config = dict(
    vocab_size=1566,
    norm_place='pre',
    qk_norm=False,
    tie_embeddings=True,
    parallel_block=False,
    init_std_qkv=0.0438,
    init_std_o=0.0,
    optimizer='muon',
    lr=0.00266,
    decay_shape='linear',
)
Each number is 200 + 30 x the weight over its row's rms, rounded and kept within 0 to 999. Layers, rows and columns count from 0. The size before them is the row's rms in percent of the matrix's.

# layer 2 attention value, 32x96, rms 0.155, rows 0-31, columns 0-95
113,181,191,160,209,227,227,215,229,150,208,221,133,215,194,236,190,213,122,184,258,212,213,219,197,182,216,178,149,189,218,221,237,183,234,225,183,168,237,219,151,198,175,230,265,167,181,158,234,209,188,243,198,255,201,186,206,214,191,218,210,223,220,207,218,146,205,195,192,209,221,156,183,201,188,158,253,228,175,200,184,177,222,246,171,173,139,245,166,174,210,224,234,237,185,220,148
107,213,196,249,123,200,208,207,186,232,183,161,180,222,192,201,242,193,175,188,171,204,198,208,214,196,258,180,238,199,176,166,211,165,216,264,253,194,175,184,173,252,147,250,130,183,207,177,170,182,183,191,208,226,179,219,216,254,209,142,212,138,221,143,179,171,192,221,244,199,255,217,206,166,235,170,172,187,223,216,203,219,205,239,239,234,215,181,177,186,238,188,232,174,186,204,205
114,194,199,182,166,215,129,164,226,190,220,192,217,241,233,166,208,253,216,196,220,180,180,226,262,197,187,210,190,205,199,179,224,200,231,136,178,190,179,230,191,208,194,168,210,209,144,180,217,179,200,242,192,147,236,213,208,214,185,176,201,237,199,188,217,168,253,193,212,138,187,237,245,218,147,194,194,173,224,209,133,191,205,238,231,215,165,270,227,233,141,165,215,206,222,162,145
098,177,209,150,134,264,209,194,187,193,172,218,221,256,245,231,165,155,174,152,227,217,216,195,215,194,156,218,154,226,221,205,189,192,160,183,204,224,182,247,196,235,178,201,226,199,191,193,159,102,220,194,170,223,179,204,195,200,203,201,186,212,189,220,212,187,231,221,167,180,261,230,172,149,250,178,237,175,231,236,165,182,228,211,208,185,279,218,203,215,179,198,218,231,217,165,217
094,244,220,230,214,205,215,171,230,226,176,222,224,165,169,224,172,218,191,267,164,153,203,103,214,173,244,197,192,219,194,209,191,267,238,233,191,210,180,232,187,227,203,168,144,199,172,178,203,194,235,200,226,163,220,143,165,247,228,201,169,200,214,240,266,221,204,180,203,245,223,207,206,166,201,164,182,240,157,195,212,184,220,187,216,180,199,218,221,153,193,178,135,201,177,179,173
108,248,217,188,214,181,246,186,202,172,232,220,154,182,236,161,236,145,183,187,212,275,245,187,177,190,209,173,203,221,219,130,191,181,220,186,164,181,204,215,187,192,220,222,219,215,240,189,220,217,204,211,236,268,181,246,230,188,139,176,199,207,169,174,178,224,192,248,207,197,145,268,187,239,223,177,177,169,194,250,146,152,210,185,208,217,160,235,209,158,180,207,216,185,239,192,199
099,198,243,189,173,210,189,149,236,211,174,216,220,236,208,166,169,217,238,172,216,154,177,219,179,219,222,230,223,248,165,224,194,202,244,224,167,211,178,163,146,189,197,179,195,179,139,226,283,165,171,198,202,198,173,181,221,145,204,243,199,223,259,163,191,286,192,155,235,155,210,195,237,214,214,167,190,166,192,220,173,202,180,215,195,194,162,215,205,206,168,224,164,192,227,150,225
107,165,119,255,224,181,238,239,209,226,227,181,200,210,148,197,198,215,188,207,174,147,168,248,189,200,211,190,183,198,165,198,195,196,167,255,255,222,178,170,234,233,153,265,215,199,235,210,141,206,172,187,215,208,210,216,231,250,214,173,150,168,195,156,195,227,234,228,209,203,198,167,180,168,182,136,223,176,197,202,209,184,210,223,255,195,225,145,199,199,219,164,228,173,212,242,206
091,203,223,172,210,186,248,223,175,219,243,185,195,185,268,259,181,248,243,234,206,214,155,207,202,223,193,224,181,222,195,255,212,207,232,223,211,220,198,127,264,150,217,159,219,201,217,196,243,166,191,218,179,198,245,181,225,212,184,159,230,217,177,168,161,180,233,202,183,196,174,232,216,154,216,196,174,188,167,121,164,188,196,159,185,229,179,195,152,228,188,219,209,197,137,176,203
099,211,146,277,217,200,260,187,168,185,230,162,165,216,142,222,195,170,186,193,166,146,187,225,154,203,209,198,166,231,157,231,228,188,186,232,248,180,186,212,225,212,199,228,223,215,182,248,195,168,150,239,201,202,197,233,243,237,237,182,225,196,185,239,159,227,271,156,232,215,206,176,164,194,197,180,225,165,197,179,193,162,185,174,219,241,166,149,199,212,179,192,214,198,212,226,247
109,236,154,194,210,258,202,161,182,235,221,172,206,230,194,218,202,237,205,216,193,232,222,193,248,174,190,161,151,226,191,198,181,180,188,256,183,219,194,231,149,226,221,213,172,205,136,176,260,222,178,216,160,219,151,216,221,171,194,158,175,226,245,217,216,222,185,182,222,178,211,176,214,207,190,200,177,148,167,149,267,211,182,169,205,214,288,187,177,196,216,225,232,264,197,197,170
098,167,209,161,186,236,146,215,174,179,191,241,159,199,264,172,165,167,218,235,213,185,198,186,228,157,241,226,202,209,182,210,168,217,161,214,186,238,234,181,178,174,219,211,170,199,215,230,194,158,244,142,203,207,202,221,202,186,197,241,155,252,170,211,224,177,188,182,181,204,237,205,244,220,174,213,215,225,135,167,136,214,230,244,168,221,204,214,135,213,250,185,184,253,243,223,223
106,245,185,221,193,186,223,193,206,202,186,214,205,175,214,196,207,183,180,219,198,236,177,169,194,183,196,183,200,205,244,193,174,161,211,180,176,267,199,187,87,242,199,211,214,207,178,215,207,205,205,173,252,221,205,226,255,204,145,122,186,191,163,193,184,160,182,191,237,184,182,195,208,239,219,241,164,206,199,262,164,222,155,235,204,241,205,193,250,215,170,206,246,256,152,238,221
092,188,252,219,240,197,186,168,178,149,202,157,221,215,192,189,237,217,178,180,219,206,164,207,178,192,233,174,254,182,196,151,198,202,224,222,203,158,217,149,222,191,185,168,230,238,184,248,240,187,162,204,178,150,186,229,201,218,177,216,285,254,171,168,239,208,221,217,179,197,201,130,204,209,164,207,210,143,180,221,129,238,212,230,156,190,183,191,188,192,242,250,189,222,189,206,232
103,158,189,236,243,196,211,215,242,192,195,233,186,208,179,168,197,135,142,188,154,207,239,146,194,193,230,204,165,207,203,172,149,191,219,224,188,160,186,244,215,233,136,208,180,173,205,235,150,154,185,247,199,222,187,240,255,232,236,182,170,213,159,202,213,231,165,200,157,210,195,182,132,189,230,211,195,195,220,243,210,222,244,209,177,213,212,185,164,209,246,248,209,219,147,200,217
086,184,160,182,274,252,191,172,172,159,142,233,149,260,185,211,194,163,193,237,227,155,225,256,191,227,190,215,184,216,193,213,197,151,214,218,176,162,184,198,160,217,159,237,203,232,221,192,223,192,177,177,170,267,145,178,187,212,189,218,179,190,183,168,140,218,237,181,235,218,213,215,183,202,185,205,195,163,214,255,198,179,211,198,165,220,191,130,202,213,243,207,200,221,237,240,218
090,210,182,206,198,169,254,188,213,187,221,191,220,218,180,164,144,193,148,226,194,152,220,215,254,165,174,193,184,173,192,201,229,189,197,233,221,230,227,256,164,226,184,188,181,234,186,123,129,164,204,207,181,232,174,194,219,190,223,237,170,194,233,199,174,231,206,156,129,128,216,265,199,207,198,142,199,233,183,230,173,226,233,201,236,197,249,207,203,190,186,231,236,191,197,193,214
111,248,199,208,160,243,193,205,233,230,148,203,188,149,180,169,201,163,220,162,177,158,173,217,215,226,214,212,208,216,183,200,149,251,209,218,119,203,212,162,206,221,169,186,205,184,218,231,157,223,200,187,177,168,172,117,224,188,241,237,139,182,178,207,225,195,206,241,198,212,230,151,194,208,211,183,226,207,224,228,192,243,228,241,236,272,235,189,212,181,172,170,178,203,237,174,171
096,197,235,175,160,213,185,191,254,167,209,205,129,222,208,186,148,178,200,149,175,219,214,184,128,199,176,147,174,182,149,216,214,184,210,194,168,190,233,236,201,153,235,175,213,201,197,184,171,224,193,181,229,201,237,200,184,223,272,167,255,186,216,229,173,220,163,179,147,195,229,199,218,188,204,198,246,199,200,290,198,216,203,181,177,174,221,199,173,223,237,212,198,196,244,171,259
093,197,207,196,231,205,206,178,269,213,165,229,256,156,191,246,200,199,206,214,182,164,152,200,200,197,242,234,207,147,220,206,102,255,141,180,192,184,196,143,215,150,159,228,141,232,267,189,196,182,200,195,195,164,209,161,210,209,219,200,195,187,187,232,223,187,240,192,147,220,202,225,206,182,228,212,201,221,173,190,179,205,204,237,232,149,162,232,176,179,181,182,203,208,222,195,239
079,133,227,161,216,172,164,222,207,142,232,178,216,234,243,171,222,240,212,222,230,181,236,164,202,198,203,206,201,155,173,260,165,191,177,167,205,218,197,229,263,229,212,215,230,198,212,193,195,176,242,238,252,212,175,140,186,183,248,205,179,213,211,229,235,218,196,180,161,158,162,212,237,152,164,156,194,204,216,210,207,199,179,209,174,185,192,217,138,190,155,187,250,197,234,170,251
092,191,195,218,191,151,173,224,152,143,171,209,197,149,159,156,214,180,198,209,208,219,198,183,234,186,198,180,183,200,218,229,216,207,215,228,201,218,214,168,260,186,224,223,218,252,196,279,216,228,223,169,194,143,218,188,197,199,226,149,194,262,186,200,175,226,209,198,188,225,173,196,225,192,209,170,206,261,184,193,215,184,178,174,204,205,232,200,184,208,176,279,176,139,282,178,266
123,195,261,187,210,258,161,215,193,245,193,211,183,171,202,252,190,226,221,224,203,154,161,253,189,198,203,174,210,172,225,217,188,265,192,208,178,219,192,161,204,159,162,123,212,194,200,179,231,163,227,157,153,156,179,203,181,201,196,192,206,194,225,236,277,148,203,190,211,239,193,176,267,189,213,154,220,224,213,173,161,245,240,196,156,157,202,216,175,210,186,187,201,189,235,181,190
091,149,186,152,157,197,201,164,197,198,193,196,166,165,167,218,212,208,206,172,215,217,241,251,183,180,217,196,280,153,217,177,187,230,202,167,188,109,205,181,204,224,238,203,226,201,221,291,207,185,195,205,224,209,154,150,227,192,168,267,190,204,207,221,244,192,173,210,222,221,184,251,180,244,221,184,202,135,217,169,171,222,219,189,190,150,198,156,196,217,211,214,222,183,197,203,218
110,187,182,181,160,206,207,198,235,211,244,147,248,201,188,179,216,294,198,214,228,199,196,269,210,191,218,213,208,162,203,163,201,193,239,230,126,209,235,201,235,164,148,184,166,156,182,169,235,211,212,206,153,173,218,239,174,182,186,195,197,229,267,184,182,159,180,207,201,179,139,193,237,223,187,209,212,221,209,196,211,191,244,209,201,142,179,234,169,211,141,175,212,190,232,170,193
108,203,195,147,197,253,203,229,171,262,209,210,179,233,188,210,206,265,195,248,241,195,161,179,199,212,187,210,186,133,219,209,198,233,178,186,194,220,250,152,210,127,222,131,151,192,187,226,226,204,203,174,207,159,210,184,169,216,284,225,203,199,185,205,197,181,214,176,171,192,193,184,213,206,228,174,207,191,185,196,217,147,181,178,183,157,252,246,178,229,172,215,177,253,213,207,150
096,231,149,233,179,167,171,210,178,225,184,158,238,237,233,224,209,248,166,184,189,189,163,149,200,205,156,210,232,203,220,201,202,226,218,186,212,162,207,257,207,154,201,216,188,144,186,158,127,187,205,158,177,160,184,242,218,243,241,229,192,158,178,203,256,209,246,186,192,193,255,196,266,152,246,137,218,221,213,211,194,214,208,237,187,229,195,193,217,166,179,227,190,197,188,194,212
105,186,184,172,169,207,223,206,219,255,203,208,237,202,191,241,263,161,228,194,214,266,199,164,198,238,171,187,172,239,188,172,207,169,274,240,238,241,172,216,215,187,151,187,162,233,158,187,214,146,160,172,166,256,179,143,213,204,194,176,220,153,205,200,164,231,199,200,210,215,244,208,169,195,199,166,178,194,186,203,225,178,189,246,207,183,123,158,219,200,209,202,167,235,223,208,179
089,195,215,181,221,239,167,133,166,190,203,165,198,168,159,191,230,199,254,249,160,149,224,269,192,185,218,215,224,196,186,194,180,186,205,149,205,177,248,205,182,206,136,166,214,213,211,180,270,161,195,237,189,172,188,215,157,229,215,197,178,156,254,224,197,174,210,253,158,200,197,176,243,228,151,235,165,190,216,212,262,179,256,176,199,218,170,203,216,199,169,211,193,221,199,201,202
087,165,214,217,141,189,152,183,232,198,205,206,201,231,235,201,204,178,198,173,224,171,188,138,180,199,204,193,190,243,233,188,202,161,257,239,138,252,247,186,157,159,160,197,236,203,261,185,252,186,169,242,205,156,155,256,217,172,239,207,239,215,191,199,211,189,148,222,245,192,212,218,205,216,235,267,156,235,188,201,178,199,191,165,174,180,193,219,207,199,192,201,181,182,233,203,159
095,236,210,191,199,177,226,221,225,227,262,188,215,229,157,186,176,205,176,220,146,174,158,186,157,253,241,213,161,227,213,180,149,223,184,206,169,190,149,198,232,183,254,195,213,266,198,185,184,194,192,152,143,171,208,212,199,191,132,184,201,195,157,166,250,247,197,182,250,195,232,180,212,217,233,252,123,209,212,225,219,204,201,193,175,167,160,217,178,201,238,206,184,184,193,179,218
096,122,214,241,228,155,238,217,215,167,182,124,234,168,225,273,188,221,243,194,207,182,203,185,241,199,200,203,206,148,212,212,209,176,169,219,243,173,251,167,171,216,204,209,172,209,192,177,224,174,202,165,164,237,188,157,187,195,210,235,176,210,222,125,209,143,215,184,187,225,251,211,191,209,249,188,226,208,221,222,242,171,224,179,173,173,188,194,230,180,166,206,228,198,258,205,187